config = dict(
    norm='layernorm',
    rope_fraction=1.0,
    init_std_qkv=0.0398,
    final_lr_fraction=0.05,
    doc_mask=True,
)
Each number is 200 + 30 x the weight over its row's rms, rounded and kept within 0 to 999. Layers, rows and columns count from 0. The size before them is the row's rms in percent of the matrix's.

# gate: layer 2 MLP gate, 576x224, rms 0.224, rows 58-68, columns 0-223
# up: layer 2 MLP up, 576x224, rms 0.221, rows 58-67, columns 0-223
# down: layer 2 MLP down (transposed), 576x224, rms 0.164, rows 58-67, columns 0-223
gate58,103,233,178,196,196,199,182,136,216,212,246,212,186,173,236,208,213,204,159,242,222,209,173,172,190,184,205,185,232,179,177,228,201,277,188,265,176,176,229,157,165,218,214,214,182,229,201,181,136,141,167,209,186,179,228,156,157,156,180,160,221,169,166,237,235,224,201,229,230,208,223,195,189,189,174,250,218,196,220,214,173,164,192,219,242,156,180,164,185,186,211,198,201,163,200,217,211,219,180,221,221,196,217,182,232,212,171,158,249,204,182,219,199,178,209,236,218,169,249,195,227,252,157,258,206,202,171,228,205,247,170,242,163,191,253,255,159,194,153,191,171,238,244,229,209,198,171,169,143,141,190,187,191,198,162,175,196,180,183,266,245,219,156,215,200,215,184,212,206,238,234,199,214,216,208,185,235,247,224,224,191,240,243,198,223,230,215,140,198,198,223,172,154,190,192,189,225,252,156,171,219,141,200,173,216,143,240,216,238,227,163,143,238,202,241,216,184,215,252,211,245,225,160,161,174
up58,097,212,187,153,189,246,224,150,194,197,194,223,198,204,131,201,206,180,214,162,214,191,240,245,244,213,229,214,190,199,175,199,194,215,131,212,205,178,173,210,256,162,197,179,223,197,179,115,224,198,146,224,174,173,192,169,203,233,194,172,168,241,179,190,187,151,216,181,220,185,227,198,191,182,190,200,152,217,195,251,160,156,201,248,152,189,205,187,247,272,208,242,164,203,163,225,177,234,177,229,243,230,235,164,221,150,232,196,165,217,190,196,241,202,202,216,203,220,181,233,213,208,166,201,195,187,219,215,201,228,171,188,235,175,187,221,209,252,220,238,223,193,231,200,238,151,204,151,201,172,216,223,189,148,152,240,247,235,225,208,175,262,174,194,184,232,212,233,230,142,165,179,193,159,159,212,244,124,218,164,187,179,239,190,253,230,178,186,207,223,210,119,184,255,216,233,187,227,226,181,238,165,186,206,171,205,237,221,194,198,209,138,186,210,175,209,264,194,192,208,241,180,193,167,246
down58,097,252,162,197,169,197,205,192,209,191,153,164,192,201,229,255,252,217,203,282,204,191,183,242,211,215,227,176,219,157,195,186,219,196,186,278,216,197,169,128,217,261,180,198,195,233,176,200,207,211,190,195,173,201,152,199,144,159,188,229,204,203,171,191,200,246,236,252,233,142,225,201,209,207,146,207,167,178,215,209,197,172,203,201,265,219,187,168,250,161,166,236,208,175,181,214,156,206,223,247,191,254,230,200,224,195,173,191,216,221,211,265,240,223,200,247,261,190,224,146,194,198,246,183,187,222,174,169,163,208,166,201,185,178,183,205,167,170,217,192,245,237,212,204,207,214,191,171,257,149,200,226,226,212,248,211,206,183,221,199,210,223,177,250,221,208,185,225,194,231,214,182,264,210,164,252,172,224,197,244,249,175,219,179,285,213,222,191,156,206,170,175,139,237,210,192,188,234,247,150,205,151,208,247,227,185,171,204,239,203,196,208,198,229,158,213,208,192,203,151,214,237,173,202,217
gate59,099,162,191,219,194,216,137,213,273,216,279,171,177,177,194,184,188,186,216,210,235,239,231,151,233,189,215,222,162,196,220,182,238,186,172,214,220,167,131,178,200,188,246,165,192,226,183,265,214,179,206,151,191,174,184,161,197,204,208,153,204,162,198,204,183,182,222,207,199,183,212,221,218,212,214,215,200,189,194,224,213,158,216,183,215,244,204,195,197,171,164,199,167,163,233,99,173,200,193,251,189,228,219,179,217,204,230,165,182,241,167,163,216,176,178,175,166,181,181,243,202,151,210,178,212,186,234,163,231,213,192,176,198,233,181,212,284,158,201,209,221,223,215,189,183,232,146,294,129,228,197,184,214,135,219,218,248,187,239,174,169,184,248,172,241,208,247,181,228,251,230,219,254,194,213,234,178,165,186,204,234,167,199,198,185,177,234,187,152,220,200,164,189,209,235,264,183,169,238,201,175,154,191,182,178,154,226,183,228,210,194,177,218,198,231,232,198,221,188,170,159,233,217,182,164
up59,102,237,233,172,200,194,147,215,216,187,173,172,198,182,162,162,122,220,217,206,157,182,230,273,235,182,204,183,206,220,258,225,217,202,253,251,193,222,200,163,197,143,233,189,165,201,191,217,202,210,182,244,156,175,213,210,221,206,196,190,177,267,240,181,211,205,206,203,170,187,187,208,213,208,221,268,206,175,224,164,195,189,175,215,133,188,217,194,204,221,183,243,144,149,296,210,205,236,203,174,158,179,205,195,225,175,185,194,184,195,198,213,220,236,209,167,207,129,222,191,223,205,196,166,210,180,216,152,143,190,142,140,220,151,175,253,190,203,199,175,214,235,203,238,176,210,183,162,213,206,215,157,259,208,192,189,197,178,230,133,204,196,197,221,164,188,232,169,165,204,209,129,210,193,218,198,139,220,196,180,200,168,206,184,172,190,244,187,225,199,217,216,225,222,192,123,183,189,217,247,224,224,172,245,175,164,180,238,221,175,179,212,191,221,246,126,218,223,233,186,203,225,242,165,170
down59,104,238,179,221,239,179,215,208,214,154,207,174,151,173,160,184,181,151,210,215,270,246,179,186,207,222,148,218,210,173,187,187,210,181,214,177,232,174,208,198,180,222,228,199,164,247,213,147,181,240,225,209,184,233,248,209,220,231,221,177,132,260,207,204,235,184,224,226,165,169,189,233,224,225,224,219,221,186,236,222,209,144,181,218,197,183,196,200,150,173,203,189,159,218,210,204,222,233,179,205,174,189,206,170,202,145,212,160,212,190,160,189,197,189,191,228,115,208,161,170,205,161,216,225,275,183,180,149,145,232,217,209,177,235,197,215,217,165,183,206,196,198,176,216,184,245,147,240,141,187,181,233,236,168,234,207,242,191,228,228,207,154,230,219,288,240,205,180,164,227,194,191,184,159,233,206,200,244,214,201,189,195,168,193,161,188,203,255,215,176,239,187,241,175,260,201,156,193,225,245,228,202,150,239,235,132,186,218,207,209,207,165,190,205,178,232,170,202,135,163,191,199,233,249,172
gate60,100,199,213,175,191,197,193,218,120,213,188,203,173,170,188,238,218,253,254,183,205,180,181,197,210,167,236,196,208,215,205,190,255,213,166,168,246,153,208,194,175,203,202,165,145,196,220,221,198,204,206,222,191,173,221,205,204,255,210,243,195,183,211,289,198,205,196,168,186,189,191,181,147,241,253,191,202,190,202,170,206,227,209,138,184,226,200,182,205,219,183,157,273,172,183,259,188,190,173,183,230,189,235,150,219,193,203,190,180,225,246,187,194,205,217,219,176,203,220,188,266,219,200,240,162,172,277,199,251,172,139,178,186,160,167,219,230,216,197,219,209,179,172,232,119,167,237,130,223,186,164,144,181,200,206,196,219,225,175,202,210,194,196,183,183,187,192,226,209,209,195,230,175,189,248,163,290,225,221,172,194,179,235,193,262,197,146,225,137,163,220,191,152,188,196,198,203,189,190,179,234,234,240,219,248,169,228,148,232,173,212,219,163,222,167,209,160,233,175,187,156,169,192,214,232
up60,099,202,175,213,240,229,170,195,230,204,100,130,216,199,209,191,209,162,186,136,238,137,163,209,239,202,179,157,196,210,191,197,229,179,145,179,232,152,244,229,209,172,237,234,170,196,193,213,186,191,252,189,227,226,208,183,185,239,152,226,213,222,207,199,169,174,232,233,167,182,195,199,170,239,222,181,192,210,191,173,185,184,173,197,200,185,202,159,240,162,127,237,216,148,207,197,257,187,189,225,229,238,182,190,210,180,184,195,169,208,170,159,176,210,240,177,244,163,225,181,236,223,233,179,218,157,231,180,185,187,222,211,208,228,197,200,163,209,204,180,184,164,147,245,137,158,201,186,177,236,211,220,170,211,177,165,213,251,149,206,170,200,231,244,129,209,227,201,231,201,151,165,185,134,178,180,220,224,225,195,212,121,190,268,237,219,232,148,189,242,234,212,189,208,165,194,233,208,193,222,203,228,231,198,167,220,245,231,167,198,208,221,201,193,249,209,213,185,157,254,177,236,207,207,206
down60,099,230,189,212,217,188,195,175,182,254,171,193,220,138,213,149,195,159,217,163,237,153,177,215,216,204,184,193,224,246,237,166,191,192,130,224,204,144,165,180,240,227,232,189,169,170,209,163,176,250,187,210,222,190,188,172,160,222,182,194,208,188,239,213,209,169,181,181,204,109,172,222,210,204,222,203,192,193,248,180,255,242,187,197,197,183,164,191,219,193,270,201,191,217,229,163,189,168,225,190,224,254,250,206,179,146,174,235,210,219,183,189,216,211,288,208,184,158,174,181,219,193,220,242,192,187,232,165,167,162,184,150,218,251,208,194,219,205,126,167,187,248,202,223,190,238,161,184,214,163,200,201,161,235,162,189,203,195,208,153,161,154,165,207,248,221,204,152,227,241,226,190,188,174,233,186,217,213,239,169,186,149,221,175,215,230,223,147,212,245,202,219,205,250,209,187,214,155,191,224,195,189,255,184,144,192,213,163,136,200,153,221,188,145,181,150,186,222,211,176,188,221,175,179,181
gate61,105,193,201,197,228,214,169,281,226,203,230,209,120,174,263,204,168,214,167,201,197,178,159,202,183,247,126,190,234,200,196,246,196,249,200,212,220,238,243,182,189,250,139,240,189,258,190,149,146,173,158,158,219,222,231,214,204,205,202,178,177,191,155,227,232,223,210,142,192,242,259,158,208,220,203,199,183,159,149,173,225,175,212,184,249,201,180,197,195,203,184,186,142,197,189,174,161,209,238,164,230,162,180,190,177,166,191,195,194,186,212,185,166,237,251,241,182,192,169,216,218,151,189,230,234,237,170,201,173,221,229,252,220,178,151,200,225,193,171,238,198,213,166,200,178,208,181,140,181,195,215,179,168,178,199,239,159,130,219,243,204,223,204,231,236,220,219,202,220,142,206,251,162,219,158,174,193,163,239,178,220,195,219,169,168,232,156,227,194,213,233,187,254,151,245,185,199,211,189,203,256,166,236,158,225,178,196,187,219,186,158,246,190,199,199,190,199,210,209,206,172,175,198,211,213
up61,106,174,263,181,220,200,225,182,242,220,225,229,212,210,223,197,210,215,187,245,198,252,189,210,220,210,153,260,201,209,202,175,174,212,152,212,219,179,202,207,183,176,180,193,197,233,145,192,196,212,256,195,218,167,197,207,178,149,154,229,155,243,182,208,180,165,200,232,203,222,181,171,155,232,165,172,159,216,239,211,208,159,234,198,212,192,226,261,260,203,267,191,185,168,176,185,284,192,241,246,125,197,202,252,178,183,196,227,193,211,234,201,210,226,219,219,96,210,147,232,155,205,156,231,209,174,225,215,162,263,200,217,214,205,113,235,224,213,196,161,184,250,180,213,190,265,221,230,210,177,198,195,170,212,223,235,275,196,195,198,181,229,208,202,155,195,224,189,189,170,196,224,175,234,157,149,192,174,217,178,200,175,236,220,196,269,165,208,208,235,217,181,222,171,153,173,174,175,196,201,226,235,198,142,244,188,193,205,197,187,200,204,203,205,228,161,183,160,219,217,190,198,231,196,202
down61,104,269,173,239,177,191,194,168,152,259,174,237,204,213,193,216,176,172,174,201,183,226,202,197,215,219,186,206,228,158,180,176,165,138,210,160,219,193,176,197,107,209,232,157,186,205,187,246,156,215,198,237,198,194,237,178,158,203,229,196,202,213,170,159,173,242,173,216,115,176,166,183,237,217,150,158,214,215,197,201,222,154,240,174,225,147,201,176,177,181,227,108,210,224,212,186,189,216,159,230,161,253,231,196,201,206,166,183,166,173,175,181,189,203,242,187,215,177,245,208,204,237,230,176,161,187,202,215,141,187,207,225,216,190,187,187,228,191,189,219,227,223,189,236,216,207,231,203,162,177,264,248,137,165,174,205,239,185,184,290,181,204,189,224,174,195,218,274,194,237,215,214,226,191,170,190,155,204,233,137,195,205,216,189,178,184,188,242,173,187,181,180,187,153,195,207,219,195,173,150,251,196,199,201,144,221,211,197,140,195,226,172,209,203,187,196,202,239,181,212,238,152,165,183,177
gate62,096,216,210,206,225,192,172,166,193,219,198,227,147,166,164,180,214,185,202,200,162,206,210,223,178,210,176,164,198,242,194,174,203,220,192,162,215,163,285,189,217,223,181,213,227,201,193,242,160,227,181,206,214,250,165,229,207,231,200,193,201,161,225,180,250,207,256,175,180,177,214,196,196,226,291,268,162,171,212,200,248,226,170,208,184,161,135,194,213,225,190,195,118,149,166,218,217,168,232,201,236,198,215,168,160,159,218,179,147,152,159,180,218,266,234,208,220,217,187,204,237,182,204,192,194,179,225,230,239,194,234,162,168,145,236,209,244,242,175,238,190,237,195,184,249,210,135,243,210,238,173,197,135,218,234,182,222,210,207,246,211,202,197,185,208,153,151,216,185,228,180,258,220,210,215,186,167,218,196,188,200,187,167,187,213,194,142,185,213,215,210,142,196,180,233,185,150,226,212,212,198,231,218,234,202,147,212,201,195,199,200,215,208,201,183,148,268,175,251,184,212,160,214,244,153
up62,098,188,239,238,167,188,215,222,168,211,244,206,209,206,186,221,213,207,209,222,206,164,265,217,217,187,203,164,187,224,200,167,157,194,164,188,225,171,263,178,247,192,204,184,219,154,225,204,224,174,166,224,206,205,153,181,136,162,170,186,210,170,234,187,211,200,276,191,242,167,182,179,172,227,175,192,217,160,255,208,220,186,195,191,208,176,180,185,189,198,173,139,206,200,242,174,198,247,283,182,231,203,225,189,176,177,168,143,198,189,176,163,241,199,206,236,221,210,166,189,250,205,199,164,152,186,222,229,149,243,204,171,209,236,205,203,227,220,224,259,159,197,147,141,199,257,167,179,161,191,178,199,221,209,194,178,232,165,190,191,158,206,198,224,262,166,153,218,162,205,159,271,252,206,168,162,185,157,265,233,217,182,200,186,208,153,256,162,166,170,223,139,214,185,166,218,188,234,215,188,199,203,163,224,158,184,186,209,190,208,196,212,233,151,143,210,226,202,180,177,228,209,208,261,195
down62,098,215,206,280,201,207,152,205,206,186,189,198,189,204,201,136,144,234,163,150,181,222,172,145,229,210,211,200,214,189,196,210,205,217,158,186,191,182,180,196,212,147,216,164,200,186,255,231,186,185,164,195,179,197,195,208,159,253,214,168,183,119,214,210,209,146,108,203,220,215,164,195,178,189,207,168,189,192,180,188,191,219,234,207,186,163,259,252,203,209,151,264,286,197,262,203,150,194,233,239,180,226,204,203,230,189,215,280,151,177,200,180,215,184,218,140,192,221,136,185,233,145,220,194,214,217,191,194,198,196,234,212,217,202,188,197,186,219,194,220,208,231,154,213,154,239,237,161,162,219,211,176,196,227,206,240,199,194,209,169,160,188,236,148,236,195,120,180,179,158,174,186,203,201,252,187,221,177,146,175,227,181,168,170,227,254,176,220,172,152,138,208,227,211,175,206,225,200,210,193,189,225,209,175,205,192,206,226,175,189,186,193,219,181,163,177,151,205,196,186,163,197,166,210,167
gate63,091,127,172,218,265,170,220,174,124,185,159,207,206,241,167,131,182,229,205,236,145,225,174,179,193,213,209,215,189,178,210,248,248,239,144,183,175,219,200,201,258,190,278,221,235,180,167,207,163,238,160,209,218,163,179,238,157,227,225,194,193,189,201,161,290,174,191,154,183,216,183,196,178,192,229,236,200,187,139,194,199,191,181,213,191,220,166,201,188,245,170,203,157,238,191,218,243,143,167,197,219,217,245,153,171,231,197,230,234,240,216,200,168,218,230,229,235,223,176,215,244,208,175,213,167,178,179,177,159,208,172,238,165,184,153,217,213,184,187,178,185,173,248,228,224,206,188,216,139,183,252,151,192,220,239,199,211,204,226,187,193,200,183,179,237,224,219,200,172,224,136,248,212,181,207,219,201,222,214,216,213,157,194,191,231,213,192,169,189,207,176,223,216,112,203,196,205,211,182,166,224,156,197,242,189,235,174,223,205,199,199,163,200,218,252,159,195,133,200,164,221,197,199,211,221
up63,093,236,230,223,251,189,187,197,206,247,173,237,236,208,212,229,212,204,266,174,196,203,197,226,216,209,233,173,203,191,250,189,200,220,205,169,234,187,186,215,163,154,122,180,212,238,209,210,201,180,249,216,232,187,201,186,233,198,155,157,209,194,195,241,198,230,186,157,221,219,217,191,193,194,223,207,201,204,201,161,233,215,181,172,239,157,266,163,160,157,173,244,236,178,261,194,168,193,184,194,242,246,162,194,214,141,173,218,205,111,238,221,171,220,227,197,199,195,241,263,225,213,212,215,173,174,211,189,241,182,225,158,148,146,212,250,200,213,215,163,262,216,147,190,220,239,213,194,197,173,222,216,210,182,226,171,141,219,221,177,213,288,194,149,147,222,209,198,174,165,234,159,167,234,166,193,184,247,219,226,226,207,150,203,223,222,229,226,226,217,184,219,214,224,197,207,234,183,204,184,160,243,170,192,198,192,145,246,203,180,232,184,197,208,174,177,161,195,204,205,258,238,174,203,138
down63,098,175,201,178,237,181,208,196,195,227,162,265,194,208,156,181,141,185,217,221,191,169,254,208,211,237,176,165,167,224,234,251,213,236,129,170,195,213,203,207,222,145,199,221,190,167,231,203,216,222,207,220,203,156,215,171,140,186,179,240,196,245,237,195,226,228,224,165,206,230,221,217,176,213,237,221,262,210,226,180,184,236,218,216,243,172,171,219,213,242,243,236,226,202,249,155,229,185,214,187,194,231,269,168,230,186,224,236,214,238,218,183,165,227,197,299,200,165,252,189,204,226,168,168,224,235,173,176,212,142,226,207,195,241,181,172,215,197,218,232,177,205,195,247,235,236,183,236,142,127,201,218,254,208,211,207,237,205,198,175,160,212,171,230,174,244,191,218,205,248,235,237,254,248,207,185,221,160,219,203,204,215,193,182,267,222,223,178,211,214,192,239,192,170,171,166,204,218,265,214,234,192,196,222,177,188,212,189,221,222,180,201,219,192,258,240,215,175,222,170,166,224,228,153,203
gate64,096,171,173,145,195,213,223,232,215,195,200,182,202,222,199,193,200,238,155,209,224,161,228,210,172,182,228,240,172,192,197,182,183,204,221,185,198,171,242,177,185,174,252,186,220,226,226,163,184,147,245,276,180,178,208,219,243,192,182,206,155,169,222,145,233,177,225,160,217,211,183,247,184,207,179,188,230,224,233,240,176,195,247,237,166,240,200,185,249,173,197,201,186,230,184,172,179,140,260,211,162,213,213,213,183,149,214,261,253,201,168,201,116,198,145,167,159,195,257,197,193,225,197,184,172,181,218,191,198,189,241,187,189,182,187,224,184,240,224,190,152,249,180,197,192,242,230,155,214,222,183,225,186,196,213,190,223,184,215,199,179,241,231,195,224,187,227,229,164,183,174,272,146,235,185,198,173,156,195,201,172,228,252,233,153,233,189,239,268,207,206,150,235,201,209,208,228,267,132,218,244,175,157,199,232,178,176,232,147,227,194,212,199,194,212,162,216,151,228,165,184,222,177,168,189
up64,097,221,227,233,193,226,188,242,185,212,165,200,226,207,220,186,217,183,203,172,235,218,129,214,219,225,203,224,211,190,159,153,223,234,248,212,199,193,173,215,218,238,219,200,258,250,215,186,275,254,192,215,196,213,188,222,255,231,181,200,220,199,181,224,183,171,195,189,204,180,175,196,148,199,195,134,163,225,209,215,175,170,204,185,194,174,219,197,171,191,214,241,223,202,197,241,217,217,265,170,245,148,213,240,263,199,166,216,200,191,173,242,252,169,226,215,219,201,201,162,200,171,206,231,203,248,225,155,178,193,213,175,211,222,194,157,207,105,238,223,264,214,258,250,198,185,227,167,233,182,205,186,199,113,181,202,183,210,199,264,217,167,171,206,154,163,219,209,158,216,191,240,260,239,178,220,183,252,200,229,237,146,153,185,218,189,182,208,190,167,174,210,196,237,161,232,202,214,201,188,183,156,188,249,234,160,215,183,201,227,196,268,212,259,205,157,200,187,154,159,210,225,200,187,210
down64,104,221,179,215,219,235,211,238,217,205,181,205,216,195,271,202,171,228,168,178,194,167,203,209,245,247,166,168,194,182,173,189,171,174,178,213,197,222,146,219,152,207,142,245,194,184,225,170,203,217,219,159,207,216,222,206,254,201,123,234,248,236,192,221,238,221,180,182,186,222,237,220,220,211,180,219,145,204,216,210,132,218,197,191,192,216,199,168,228,231,180,172,184,181,184,191,199,201,188,156,177,217,134,135,158,252,210,229,157,168,180,198,243,197,236,221,197,171,206,229,209,173,178,273,208,287,216,199,194,218,185,184,166,144,174,195,225,159,182,214,153,174,215,200,236,205,146,137,212,194,204,182,200,239,181,210,209,149,218,223,178,165,152,215,206,234,141,182,163,159,168,188,197,245,209,164,225,223,198,262,219,207,173,236,178,189,179,160,201,183,197,241,198,163,127,223,197,192,231,197,186,221,157,230,130,186,218,223,201,256,168,218,187,230,191,196,171,206,216,237,246,173,192,161,238
gate65,099,140,221,214,189,183,174,211,198,191,206,221,178,199,232,193,254,97,217,232,188,227,186,228,217,233,215,189,155,185,200,181,179,150,186,171,247,227,253,200,214,240,236,251,168,247,202,163,166,195,215,216,224,221,221,196,203,188,188,219,206,156,197,189,177,199,246,142,170,227,176,204,205,176,215,195,185,219,121,252,216,195,174,186,184,217,184,130,207,209,208,206,189,203,195,176,206,243,194,194,247,222,194,183,239,237,244,174,155,195,220,205,192,182,169,234,212,274,270,229,170,116,197,153,214,195,223,225,146,281,182,254,215,214,135,186,242,171,209,178,159,230,240,200,201,164,238,191,231,217,174,186,196,224,174,165,178,188,183,184,154,230,188,220,248,244,205,253,159,199,170,183,177,200,220,247,193,210,177,183,205,178,192,240,168,217,247,245,217,207,220,191,215,214,199,220,242,158,198,152,195,214,216,183,170,192,220,157,137,191,197,156,209,217,221,224,236,178,185,225,190,226,190,208,172
up65,101,197,180,172,189,197,225,195,228,206,189,207,201,166,224,183,197,184,181,226,224,179,201,244,203,196,137,238,190,209,156,176,134,216,124,212,223,186,138,178,195,243,188,259,157,139,261,150,209,235,209,189,196,200,209,189,180,198,226,224,198,158,162,174,161,174,163,172,210,223,214,245,259,206,161,209,178,199,130,163,195,233,282,201,217,216,168,240,178,195,210,192,189,179,193,175,203,175,226,228,208,174,187,184,220,166,254,177,180,170,192,192,202,201,229,216,173,184,167,261,169,226,189,210,198,187,187,211,144,263,276,186,190,233,198,222,198,193,261,196,177,239,184,149,191,201,163,186,203,215,191,284,232,178,226,209,203,182,230,188,198,238,196,199,203,236,239,224,204,223,199,188,146,237,186,219,212,213,164,190,175,172,205,171,216,103,203,200,176,225,198,254,228,175,224,173,204,205,239,206,227,148,258,192,234,202,152,167,146,185,217,186,204,248,204,212,185,229,214,191,244,179,208,145,208
down65,103,141,204,206,215,278,248,176,214,168,223,241,161,227,187,199,226,199,218,210,175,209,237,179,220,191,206,180,227,149,225,183,199,172,198,192,197,213,137,193,216,205,159,156,228,212,181,196,248,247,209,203,205,192,227,238,164,235,188,174,170,259,183,179,224,173,197,227,176,230,216,199,175,259,173,203,204,200,223,145,196,218,172,186,200,158,212,204,195,204,188,213,122,161,177,174,230,258,219,166,155,187,208,215,188,236,246,233,134,164,191,181,218,232,182,253,231,199,236,205,158,234,215,167,207,228,160,179,187,187,155,214,205,182,174,181,155,180,178,239,209,165,210,227,196,218,231,199,204,221,201,225,240,161,177,196,223,159,207,213,243,159,190,280,128,206,223,187,213,212,120,280,172,186,170,156,190,236,200,217,176,161,174,156,144,181,148,202,215,249,234,191,203,222,201,232,184,224,253,195,184,221,191,264,192,200,172,203,231,231,224,223,217,202,171,211,242,169,214,192,143,229,190,194,178
gate66,096,197,239,201,198,184,207,152,150,205,203,271,231,216,239,186,204,180,218,201,173,162,199,214,170,205,184,184,198,209,183,196,154,168,166,226,181,215,199,128,225,230,228,244,178,241,255,219,170,154,243,239,165,154,209,181,169,235,208,185,240,221,215,148,174,152,158,161,207,239,272,197,240,232,153,153,191,156,181,169,199,249,241,178,175,189,203,222,216,185,208,184,195,170,205,221,227,175,183,196,153,149,179,224,219,158,182,167,209,198,231,195,201,220,276,183,197,169,226,214,188,192,211,185,246,233,236,215,156,227,174,272,213,223,167,185,214,170,186,185,203,185,195,160,197,204,197,192,210,184,192,218,208,172,231,170,194,219,260,174,194,176,164,180,178,199,223,201,205,195,217,200,220,230,149,237,247,188,142,160,255,200,149,145,206,191,218,181,175,259,244,230,205,229,264,207,193,220,189,201,217,181,150,225,230,171,164,178,210,211,232,174,195,189,261,227,235,248,211,191,166,214,175,128,161
up66,106,177,188,197,248,194,192,136,184,153,223,203,227,194,177,248,135,196,212,188,200,177,211,163,189,271,168,182,224,159,167,190,207,187,222,232,196,189,228,174,227,211,220,205,200,203,202,208,179,227,240,183,190,201,167,176,216,183,211,232,138,232,220,228,168,221,238,215,197,221,254,190,220,223,184,244,213,218,206,210,193,199,193,185,164,219,200,187,171,167,191,171,208,165,196,195,136,209,212,156,214,194,143,198,180,205,194,183,265,184,185,200,170,251,242,217,202,162,209,161,238,206,185,196,173,199,218,110,247,231,201,184,165,230,164,204,238,216,207,200,184,222,197,282,203,195,210,215,217,209,193,255,220,207,167,204,255,229,170,177,148,170,138,248,203,217,176,166,157,181,122,211,192,185,181,181,216,177,219,175,155,234,213,160,208,164,191,164,169,222,180,166,240,236,171,149,205,242,199,190,240,193,167,255,221,216,143,223,147,235,222,210,184,270,243,212,281,178,238,202,166,208,188,235,236
down66,099,168,245,154,216,136,220,151,212,156,165,214,190,179,233,195,158,187,210,215,167,222,220,159,220,235,207,171,227,194,167,232,207,157,192,202,204,194,166,172,246,263,200,270,153,177,176,249,162,171,237,200,180,193,189,228,180,150,217,192,193,221,222,242,228,167,261,251,218,217,158,220,202,238,206,234,244,223,146,203,202,239,184,169,215,154,170,207,183,171,203,188,164,219,197,196,193,201,174,163,216,199,189,216,190,172,201,227,145,205,206,200,234,227,252,214,155,167,177,221,173,232,222,184,211,186,178,224,219,218,149,155,209,199,153,156,149,207,220,203,209,244,270,183,182,219,241,224,227,173,206,237,242,213,220,201,258,206,171,192,211,207,162,191,235,220,230,257,157,190,190,157,264,221,206,216,202,232,210,206,166,240,238,203,210,218,256,179,163,255,227,222,207,198,198,213,199,182,232,246,217,274,204,203,185,210,187,204,200,187,208,178,149,156,241,241,200,193,263,131,189,208,175,183,229
gate67,097,164,247,201,223,186,190,196,157,208,215,206,185,205,201,184,178,209,197,193,232,143,239,262,229,188,177,202,143,185,215,155,204,197,178,138,184,221,252,230,176,200,198,197,167,191,171,173,216,167,227,224,175,190,201,178,178,204,228,148,207,188,211,231,268,162,233,212,238,168,200,182,235,207,199,212,148,229,192,213,174,146,237,207,213,197,208,164,170,203,180,205,208,178,227,225,213,224,220,233,208,152,192,209,226,167,194,177,148,220,209,175,269,211,197,186,233,217,205,212,158,195,186,123,152,115,243,214,192,205,206,229,208,145,224,162,216,242,158,233,181,239,201,229,218,172,181,195,197,209,227,217,184,218,225,189,213,197,205,264,175,197,209,279,220,196,160,189,249,190,246,195,250,220,163,208,281,196,183,187,205,206,228,157,105,196,180,205,150,237,193,176,201,229,220,267,166,198,223,211,199,144,204,208,216,219,225,189,231,114,230,171,221,227,200,233,246,207,230,201,217,195,196,230,156
up67,103,166,184,214,204,217,241,198,203,186,158,183,214,165,209,180,226,216,160,256,207,238,179,151,163,217,214,181,240,209,164,184,190,184,201,188,208,217,209,176,173,257,206,220,234,231,209,178,182,208,130,139,205,214,178,199,183,211,161,244,170,187,180,186,181,173,223,203,175,219,209,181,183,196,179,171,161,161,203,233,235,241,135,163,211,249,212,250,214,241,177,162,200,160,220,123,195,204,207,188,206,250,173,161,174,174,199,223,223,202,205,235,161,118,193,188,163,193,133,234,186,226,234,193,211,208,164,226,233,134,224,198,193,240,205,220,196,170,168,204,215,199,201,162,240,176,136,183,191,229,179,231,228,217,208,200,182,159,219,152,248,193,218,172,219,157,209,181,177,247,185,217,181,177,264,211,175,210,209,218,245,243,208,149,183,159,257,219,188,268,206,192,171,196,123,206,181,188,224,237,221,209,172,185,240,200,178,182,152,238,128,250,221,226,226,210,166,188,203,184,241,181,188,164,235
down67,099,202,160,182,208,221,140,160,200,169,217,206,222,207,230,219,218,244,189,190,203,203,217,176,205,255,149,214,226,194,170,234,125,236,252,185,155,223,208,227,218,146,204,182,188,238,238,229,207,218,211,233,202,203,227,178,220,137,245,172,202,193,249,142,177,218,252,196,141,186,221,194,204,193,216,290,230,204,161,155,197,203,211,207,196,195,215,238,185,135,226,204,228,235,204,204,136,172,242,218,240,180,182,199,173,237,142,212,205,242,247,156,188,244,250,202,223,205,238,157,185,198,230,193,200,235,259,240,250,184,272,192,200,221,193,218,270,146,205,198,171,198,218,220,195,138,192,174,196,197,192,192,179,221,175,184,220,166,231,214,215,262,154,204,230,188,191,238,202,179,189,178,193,188,248,163,201,185,232,170,211,191,205,194,232,222,203,225,230,188,221,228,227,174,226,193,206,223,179,175,208,205,218,215,185,157,185,190,241,184,205,182,194,214,115,180,173,185,154,238,153,148,173,188,168
gate68,100,176,201,240,237,208,278,205,184,164,154,182,170,207,220,201,211,174,233,224,177,197,208,226,152,180,166,194,176,188,200,193,179,189,215,176,197,205,258,221,212,166,240,246,186,211,206,211,244,173,222,228,209,196,225,165,196,227,242,136,140,215,223,214,188,180,223,206,139,213,192,201,229,209,163,154,202,177,158,229,165,193,213,208,185,185,242,210,192,188,181,188,276,226,209,220,186,162,227,235,198,196,240,161,172,171,203,235,182,194,188,232,213,216,204,187,184,223,280,184,178,156,181,224,211,213,272,249,191,214,271,228,116,169,137,219,180,178,227,217,189,173,165,221,156,214,142,203,226,199,194,208,193,207,222,200,208,198,202,216,200,229,185,276,193,197,194,149,218,214,162,208,156,200,183,162,198,206,209,251,166,199,210,164,134,177,236,182,218,219,223,173,193,238,211,256,201,132,200,224,204,229,239,177,219,174,203,134,180,260,183,174,278,153,220,195,198,209,180,163,199,174,234,158,194